Weights of a small GPT-style language model, trained from scratch on English Wikipedia.
Size: 2 heads of 32 (1 for keys and values), MLP 128 ReLU.
Architecture: RMSNorm before each block, rotary positions, biases on query, key and value, capped logits.
Each number is 128 + 32 x the weight over its row's rms, rounded and kept within 0 to 255. Layers, rows and columns count from 0. Numbers have three digits each. The size before them is the row's rms in percent of the matrix's.

# layer 12 attention key, 32x64, rms 0.109, rows 0-31, columns 0-63
101:194185159140169149154091159124153148152158171173090088154168106125101145050147119130106081095096140139110152124136126108088142151127080138056203132157133153107080155110131090109167140131094121
075:102121144082135056122140120156139142144173150167123153164123129077136119097155092195075143085160123113089156072125134157174137097165124133081117159190114139081117126192188122134132115109095187
122:143183161174151116122116139086104093191070141100104075128111079176124097126105146013176128107091137127145143166137128125109115110108133140145127143091108105171123116125113170185118104155179163
178:128065094114118145105152108180138175074178108136149136149158185064133151111167114216085149169162131091096117103125125169131120149124143119119130093151166135066125143154184102121095168105091108
100:073130133088149155131166129142124070115102137170158153139110162143125126150133093068114051112130116182160150136142104112125117141193082148092124194148105139108115104032092065107131093138135131
100:131133146125092079121152113146147159150138117124142148213151103171092090130134167060082097094104107127136105138080101107111170112106061072126163170112098146174158068124158169141127105100184148
091:099102111077144153131134161075124114072159139144077145138130122111158128097095120124154163124165159114111120147172122199174144193113173143034121105138090104132091088126065109141136156082101090
084:145107098153131117125112158133118145036121139147111138171158105114149167144137161133113148167100131104132137192136155157098104118058085155128170127225152119169151169098149091086143143102093062
077:135146044163152093088094131095138138137094087115122096176055101131103128125128161124166083140069146131171093187085122050097114167068124110141136124118148169128110114148131135104114139080151093
090:138132123129154093077119158162194136077167136190184129179161199117065151125173107191102148128156107151141107078126141115154177157137112160140161155141108128080136137089156124090156163148101127
110:152092097103102134101151089156142141098172111134138148150135183065148150114153098198073161181145092088097115110116115187142146144145120149121135105176178118082128147128207098120092167093080118
116:089076105098148135140161166114097119128112075198102161096123186070163176154141198173174120141180161142132158086135156133135098159146153134147111101154156148137147164151118095094106128105066093
094:133085135133135136130108117143105137116152034127115148128190147100190127140145180116159110194141123141158130094085130153115138134121183111156146123123185119111180166146184098142089205177139080
094:148192135120152097113124144116160140139096200162173048145168117118142090154163119079070116111151137159180120139123071162131089054174148093129160139144158143129169130144140109149140151090106174
089:122138156103068085167106127120197116059166096122145128098159116158134155137167143087132145146058081104148169136158110137203158092121170081100081134150121134176097105123099117117150137128128192
121:130166166133131101145146126125163109140092134119154148093117101122116112133145091071133130109117086165134105096179086163120172086177094132048126201118065115165162132094087184130162118166174176
103:175104131156116103079118126157151195097130147076109085145130122077103145079093182126093154185143125118130088142167127085099162147075119094115114093134141100095113098169160171106078093097062121
101:177088132145156122064129110117099118080169120148127129125196175107158144145119105117090144105183150051098096102167195174105134134118137132140114104154177115090078059163122090153106102127119150
085:112126114122065153041141113105139155129161070151080151156157164122144138074108151079128100146120134064096111111074110162125110111101168121108097158124139170175108122172079090120097106145063099
089:132064146072093146123139116101094198118125094158110088168179142137134177151151085127158108159163112113126226124143136094105179206116161125139133114131130110094098110102113109172088113120095105
097:114083104120132174173127159089117108141107137161091117094124221084119150100122118148103099104132173114096139154137153159072117179078116165119158095133160122080143112123184090131123155118055064
085:131128125172118093086196140139182095153139093137117175166149107126181119157127131093070125134154124106110077119128114106122118083079141112142140143052087069151112094096167094131121132075128209
094:192182136124194074095078129138141147146124150132184107145155073090112122130130102111163184125187122129168113135059100086094137139166110141126191164121089145138163158110066122163134115121145113
090:111120126111126129084149139148111100176085192107109107141086108109115076147148091065095080185117116132110120172133196128075150151118129164122101207098112091153166146073133112135110086149154175
112:091091175094128184082152110139085147167078129101145124126099169139074083144146116081154167165120077086158128089185155124090148130145160141171113152136127151180128192159119072096111116171118118
100:112050126104170128137098122156127145184167139087099081079103119118113137120133166137098121163135174137188186180100136154161108098109116088094100066091140117097181167169126093107105145134073127
089:125182145105121144071182148098147103167152152166187110070091140096140085101124136064127127127102086149102204154096132139078092095167079169163102176113084155105156123152158132129128126146141120
093:164177103183085136180125123107117158150144134159135148098086072120131115131116051152132171066152147141171132160116095065127089095146110119120141183195095090162130148112089114120105168112178142
107:123111136088144093098118125137146200151140094148146101133098147125155156111145189163136142090168093157205154099073107058114102130095133109136201059083107145097124094149076143121140138121089137
084:066176085112156119143125160112179107125113128086123085138102111145145128129128112115120070178107078195182133124065097118139134162150147148068077114069163168126159167060135148137124097109118120
092:104073162145139135124128085112150103093209095158116183109175197124146208127132159112131175157181123112134131118166167107150151149135166151142111120074115147084111071173095094155139139151118108
084:108124102150072166088122184066141147101158072152140149162129123096182139123109085129148111126099116166164125135097084078082108132078178158098134146137077136175109136083126049134127170092116107